python train.py --positions="rope" --attn_scale=0.125 --init="trunc" --init_std_qkv=0.0462 --init_std_up=0.0462 --lr_head=0.00925 --warmup_steps=132 --schedule="wsd" --decay_shape="linear" --max_seq_len=512 --max_steps=6001 --dataset="wikipedia_en"
Each number is 500 + 25 x the weight over its row's rms, rounded and kept within 0 to 999. Layers, rows and columns count from 0. Numbers have three digits each. The size before them is the row's rms in percent of the matrix's.

# layer 11 attention query, 128x128, rms 0.225, rows 0-33,64-96, columns 0-63
067:520533449557512537535486512486522514479496479486482489496499524512508501465481507509470548508511513488512534538529544489531507526568505545496449498510473504505485544534484524544511473457486473
104:482477513499453452514552521486494494474491524458457529503501475527505500511508514457493505479496535507500482467485518529524486487477499485493557497472538519479502517463503541530509479493523480
089:517502508500509507549493498503455496543498523466528531538528477483527460516478512487524429523498497465493511532514520520496536530501526482485501481511450511492526486502508503479500510524472525
086:515468495520541445495490518473462492500484505525523485511529464470487539443493495522443513524465477518492523500514520499503498443478530555487523516502475492497480480466508537494475534500529530
094:547482493521525490476519486480497513496549483477515479467515525502481503445478490465473509488504521501499533464485510531476538462494559519544490483458554457481537495486561514473506477455556422
085:526493523490544484472502524517513451516508494505492514453553483540500510498519478523518505491496514511509553474489517494485527476497429472525519548510485509564462519478486502491492496476489459
075:493522525533451471479507488479504490522468495464499483519480439474526528495494513490496466507513480498472507546518465516516469520503461529571484512486520492485507463518544461473469553470521533
080:517491484530531504506506485445463500529502511525527456513498468488479479501481486518495478515502485486517514508543554497502482485476478473517509505502477485544500486494472458475448536491462481
067:524496516545536507534559496502480508492504449549502494517503518511461545531519495496500546480515487475510478463507523523509506501482501452531568507493535509523469534523495495537452504470516457
096:474496545504522475484536502501501502485487523484518479525534527509476473522476525525536486494523468541476497493492484474501498472493494495544478523471508528523515484493451498480514529472459525
095:501517521512516500480508512491483500498470485481558497492511478483498508497477552527457461481504516473485509513501483533502492516441462500479505557517533533484504486461541488500510555508489491
085:493485518486504487529569543505470498487483518474454510495526527462512497469507462494521537458519512508486504450455467527530471520510508486464495539492508461467498500514502515496485509517494469
085:484519536489508477440500501557521482501461485498519497522516488505500464485484475529466462484529497474470536516539490526487483494463482473501491500453514497494533546495527478486528518480507520
096:481507532504541538498497524526507475517442497474502541528477520502519512504503502459494487502513497473525455487562502516499580517470462504522482490475511492460504523513495462544494469500496488
122:515535535516505498517482484499566484464506518493518503499534485497514536502467509528527521476497523478505523521488457504494525490515537493509456508506511460456516507530483526498518463535495514
081:511514447541487498494498497516512493546546476502495512460469496530519480519489526509506485501511499549494538547535521498482487476494469524537448471499527505514522468463468524485547487500512505
075:503500491513471522526521542457500491508543482500488525501462461504487551494542497499465504443458509475497553467502495506518502474550484466551503471482521510506470513486539500480516455532459487
095:463490530484523516488498502491503493492471495468558489475518487502476453532474533512453477527468541493510464508532485484499503503453486493507531530497505562494529523474515496470482532505523532
123:502453533491513517505513496508505491489527509507550516477530515461537501519490491494480450516507477472471504502480490534548484453498528496538515562481506510480495533520485500469459508453545492
094:498508434496483472483473510533470516464487508508511509495483489513504490539518492506515488518516497513469506510449471484510494475516499505486468397500483477502504534485506464503505500462517497
095:502469480486502527464476484471517436494479536454469474465528503534509497534569498505507501506497499513497547470506477451494506518516483475486535510466530501452468473497455503510480441520502507
126:463419503523470476481511505462500491498521506487500545504468465484483459569513529510455516516495447523489533427489496538544500472453522479488519500507493477535508468481512526471481458521494511
154:470496524512538539495494500472519461488449519491559489506491490534511502511469490485483468544477466511501450456520497513501563476423531515506508476527474477515484496496517493521489482473517499
099:526475541494503456469507473552474491506500529502506502505543495520463584513493505475520525481529516533527495510541543540481496529500559524491535486533513483477513457490530522498499486517515492
142:498490435469481480477486472485465500473508517528499506494491472539461484505493552515482485491495513488516549538454480490531529511508491570506460523526477486563484452516512487493525504513477553
094:501481485493494524509468499464543546471516512557516516471495486474472493492488477500539517492528509491544520505466492496485515506476505518509515472452505495522526454526460467482507517538481481
110:487513528484485509497501467492541535537459471519503502477486530467479478478510483480543482486547470492523530477550538475465492525511494483444491515507481514532487534526508482516513522437468507
110:515490472501494482521537452476519518508477551481536516502501521464491489572518507503515536494521513509480493467486477505444496497458508553560508457504528515497529449524487495496511543517497528
113:540536475514527500514528478516506447503493502491485531510546531467517493491460479477526482555507512495520465502505512480507562527522526533530513467448479559478501489476514512523470501514507539
141:533469505526540488472527481509519472465497513503485509497523529453531473501523484484439496493541513534478505503539506517484478537494474543467489505449501485493502526466484492569533475519504466
104:465519485508500471533465484459511498502472532514482470498487502490477515493511491503463451491492498543511496492495544500449525491496522501525479529512474494527539497543480500528542504511469520
118:529505490521524497524532498534538450480521521495528542491454496501466476500523444513492486525470504505470497501496494485530508504473460518505517512494565519473476560481485480493509497471479496
081:501506477488456486482533479501452468486515474460511476478528495530482502494555497496517519513489513518528511515488489494513491478493482538467468469485545459468528535499460474492524537529499469
058:495510515510538498484508486509504513511483457526524545508498488493453544494524506509493492480512478536525483472529510512556509512473505447487501469521541491539509460467500498491473527520473470
084:555509504493508496475512494521494477494511465514453520506510509513447504471542486510517519455521493475509502520525538493548498472561456503511499473484505525475510534532503538532499466495535496
078:462435473511455460490508508541526557510522534496476464520516517493508509534480506519500537502486523522458507469503523510504482476500502470499556505502495474489520484519516513514473438529502500
083:472479498535502488493505518524532501495490500506447470521514487469500450500462500507529494477518504514537510496524533492518510458449539496468543506553511542471502484453515461503486534515503535
067:508545510511461475516492540518479492505501507491499533518515497470494475542530530495476454495480506493503492470497501476478487475461511546509437488501524532493527493493494470512559486511454526
086:486468474478569446482479548492504534522512510524475478524474521500473509464509514510553511490515474534523461455472517488497512496490514528485455522511519519519517497464486461523574490508505499
102:499538506536520512510482527540558541518454513491535467489522471483466484543512489509522487479487510497505489540539531508470511453455466508533520493517493466532554477502511519465508516492450529
081:513508480473493517517500553498479526486485485519535500518473609546512503534524451469480486513516482502502483484500511496450500493442485505522500540492492511531456488512490494490524514478465509
065:493481518523528522543474499522524493529486514515461465496480546513521494488487497490530483524476491525510499486505521444491510527512458489500475512426495473513503515490497521475546473507502478
056:521486513480492529524525472485521524513491488554491495538513537558467545478509464496485542492453494535471482457479532473516513506511516490470555487524526490462496501492518525545469453537528450
098:506521467515500512495514582506488503524515481494538460485504493472493482504472498532488545514505475477422522505506497529533519476486523515513497509493483497527463509457472521502492524444482470
102:497503549531504484508523487531522467510522477479489489455489493526462506476490481483556501475524509455485496541505476528506511515566501463509524480503504468475490503542546517511506489494505500
079:523507525483494523515516518519485472456507508522559519432505568478505502507516498497459495501483506485485519485474537513511464508504509524474449524506541497530481482475454490502526515551481508
097:511480545522469477489496472515523497494467475484505520524535539475475499545525490474479482485488481497530485516551508482479522464463518498547504487504473484495485465509506501534460480524489539
092:509491516510465473467514519486468509555533484502504512531475474495487480539498501468509485496503454544519500500485493475498514532497454482485527512471507492550545544515459482490507443495471500
106:491489489513491537541516544502496528497524505491476478461500507487509552496541485487495484508502518484488561501550525502487469509499483505538535472523472510456501492507480471526487509493534497
085:483502419461574483459486498541493481525568506473471545501483487476503469506530493517519463522517550502507472491515534481545496467467468523498516520484503492503484504463474504476496531535514563
077:493499503458528517503499520496472452535552497473545516486499487479492501537544464547513499495444518489477495500487506473520545469521475546454549452500504495511511508469487515490524483504465505
094:519523535510455485508492538496505505493472501558486505512484559511501481502479479495452430505509505503487465512516554495465474489503498497479512495498522525510516507571519509463479587516471478
108:502499488493502481488465533511494497508498502461481502512491465460497468487521516511505446493512503525525454528425522519518498484469484469486519513497512462488558513504500509505530503477517529
081:503535482493493482467507481517494479489477491514513511511499489505485475525509494506515515461502481524506498526480522489541486492533523516507502486486488478527483445507518480502494493518479513
100:519518532473514481505508508493480513501483494479471516508539519488467497490520480510523497506523463474469463490538450519448497516471484455495505473510515473520479499549503500488524495427476471
114:467445557516533537496506465491483484506487518545532510518501481522463533504467484472478534465503470486493476489481499521531522468469511472514505500527507478558517455463496492521480462482476566
121:497539503505493517504491509485489474527461526493532525501503470473506493496457520524529486505519555528501492559444494461504492545536532500497522512519501504455491499483560447522512482551496490
108:463481499461507496487493486502539471527477545521507518494482503473489544576499469508473509488510477521448525461527468472499486496443479481518553503519488491521487468501485507497518487511503546
126:487495505459509540504477508490517514514485525535523497484520446475538490510415515537491504508493524496485524536476511470510473472464525442553534517491486520551484496497483522495489536515506530
110:532540508442481460490502496475500538512476462485473501512527434515479502495511497533525515432507536445549525478475506532493512470467494499493496487488543491492521524535477481488500495454514521
104:517522484448510508513503484515505502468551482466460490488513447482469521482580519507513482518507498456548496523529530506467535512542456504507519467477490505493523539530487511480506506526509512
112:495488531534461484457475505516496497522472499528532529476505512482505522495497490535479491494495481503480505515584522480524486502532532465514513474491501483470529511518464520501530523524482505
121:498478518499519481519533548525477477485552489508468521498519478494535487456483517461505504511509533505515497504474536512509513500498510475477501518488505538471481516464492519512470504488504536
107:492485530527514486502503486497465500496517491516472509522483478487493509512464518507469544488501553520543544461426496475525541477452544480575498497507497478540506478491514469487454498499483491
095:453505453455510488483515529495518504525477502478482493522538456542484529504491485503537463479503493547525447545442514533481531486506492537502495534514490482532535507525469516458516516481497504
119:546459543516471519478472505513504513504486455542508517523445525531507535416530474507466552488546521461497484508515511477506466524496442489508515530473483507464551506507478503534528457502490464
085:443493534508487500535503479483475497484460484466529475498485499520508546515504473531525493507495500492497473506430459518535506500529494489500482464518490450495520509554517520487529463550464492
# layer 11 attention key, 64x128, rms 0.205, rows 0-32, columns 0-63
090:490521508490529506508506522487471514481518475503523501502554489513471485493575500512478502477504487525523522511489540504554525492541509543484468472501504501500502498493504548523497519478498474
100:514467462533464497481473497524502448518495531505478492497497511470534520548436515517508496523492491501473501498553491471447454490486459481511472510484491492515501475516489459473512477481495522
083:498518469526497561525499513503511466454490501519511498519569512521489502554503462526507498485483480480528533506484525525559462487501481524497490508494490506485498485494494493470520496500477455
106:478513491487505476498521488518500473491458510519509501497526498487472521500541508534492519485513495508525490455446528501484528539541496520482506482491521495474482501498515532533508513460504496
094:493475548513499521497512522534499524460500449507512474505496500465544493512494494447486520486497499483507551438471492541501508507512539525472532467485459540499497538547496484492536495474510455
099:468499535463525551511499470517513523475485469465491532525502472522493507503475541497509543512517492461500462464531507538485509512468542524526452492533485423456504470507484479479508508522490495
081:493475473530450504476500498476487482505527524487488480466487512498522520527500502497501500534466485542505552459534485523434482527479474523504505529504422482458524487531486482477485475547500541
098:485456499508516511459510458465487514530497546517485476470490485463540509517456499538490518515503477486483558505530462548488506471474506477502493545463514541494531482507456471495503504527442491
097:506515471487495498544515521478476466482498464526501541504505494516507525513541479519467502476511506544486534535510557522520490456546506526476525497505542507454534506493513530497499541525505477
086:501478493501490502532482525518533505542540496491507544517470511481499480499486528498516497524475535535495464497525488544490573492500476467506470535503507542509474474500540485494517494462479480
091:490481517527532521505509494499524462505461470504496497494530519470469521465514483498507521478455480497527458513503455484539507515553480529490475535473483507508468494501504512507501570487531495
110:488546553473483493511505523506481450486438485520523515490483527531468520526501471483517512552471498490467507539475506508464492477524471507518518466530467561491536485511473517522485510502515512
094:448502520476497483498488531490449469486563495476538476496508463514480491508470497498511506496490479511505463500490459518455501524477462521436504484481457508510485486528516492485496560469510499
100:477487483483485523472475482516509520486538495501538498510443490515562499491451501486508527509468463488483514521496516515517463483483504511535494520516543471472525493495500482483498465486519475
111:459510512483495485490464496501498443494488510492506477540489504496497537441490498505503543472491493485516521471499505529489486497477473499549500487511539501476543515453509502503450502495519463
096:490511513481453475454480488493496511503487531463531536507491460512485515512431509499488479530511469494483479461513488477472516527502501524520461520485484495522520494498489473448483529502534493
100:481535499507515481508511471542505530495505501526492503507500493520473536538544455512517506502507479548519538479481503510501531508541524576525498465516504553501485519458490553512515519528500496
113:472502496479478447532508511523528457495496485525450505535472503546535516492538476536503508482501502527542466461452535474497482465569474495497507503504503479500515446476472539498498508512511488
102:462512506484495543459517550541544508518442504545468503461521536455501482501465518474538517507488494521528501509493465491507505520462520481515487505491504479536556505486486489485519517488509538
094:488508536517485514451495499457539593531488460541496526534490465493485514496518514488498497472519496538542507492490483525506512473494472483505491519537531529504495487483539498496521534488496491
101:515528475503479519493515460501512498502530521494503482555522450499543493517507504504487528528470487513503477497547497541504472517479506533486490500496492474498497486464521456515505513469492502
097:496441496500504531460473500468499538507561509491475468470513472496530548503507494469527517487525536471495490481508525473499454509492464505489518519503557509524460443457498525517516477496497519
103:465549475545485482489484473474521499468478505549500526504475493507455504439524522528475475478486503484432514513474476512511505494497502494478509482517484518521505514434556509527552488515477477
094:509465477493496501488520516498503512473515504500520475514473455517523511521524475478481498521482534500541542474474527509560540569513476513482486482499467483519528457550471475524482486499498462
094:491549461514495506521543475505496504552473500485481480475497528514491530478507532479511523448498521514518514473488489456490513479542470498476513525515453506489543542555483459508459500499491473
117:497498470432499530590521517532492473497511454467486486508530502463536502529489488491477494486478486503519487489529509493491456489502533490513503539533505489519486481543517543497548515464502481
097:496534480470514509511484523512485508493514521497499499475454499562501549532543468513514473521467444466496505478536500514509459535523502522516495507498489512476518467485468520461530490476541484
098:537493528507507495492503512505485446520523534500512510469477542514499502465500557504481517471537524498550488547508498487491484469503461528484544498568488490544496487479459523498510486471488468
104:489470511455528556515466464517525489482472536523503480518454489514493488481495468445496487487525478467491426477488506523520492514448503480529512510538543515536488487542476527491496496465507510
095:483508516490482499475489535528497475536551531540480492497480506494513509474477466507503505484503526478496549491522527494479526464520473497504501502444490511484490508485508484437527502467523510
098:496501522515452498514509495460547503486498523539519513520506548476444491482482514456484553470484495472538485478531504511518501487493471479489540492504539520490508521494484531463482488476483487
106:489445491479525513508513531489469482484485529472484497506506478480505508440456499508503508506547499530490509529537487473485490511518522491536522498496498517521531484513453504481525490496513514
126:510508484476487494515515491500515501485494474537496536490503517509478522517557487520459496490505502502522489478462526504533535466587491529471506451519504519493503510494526539523517502493499479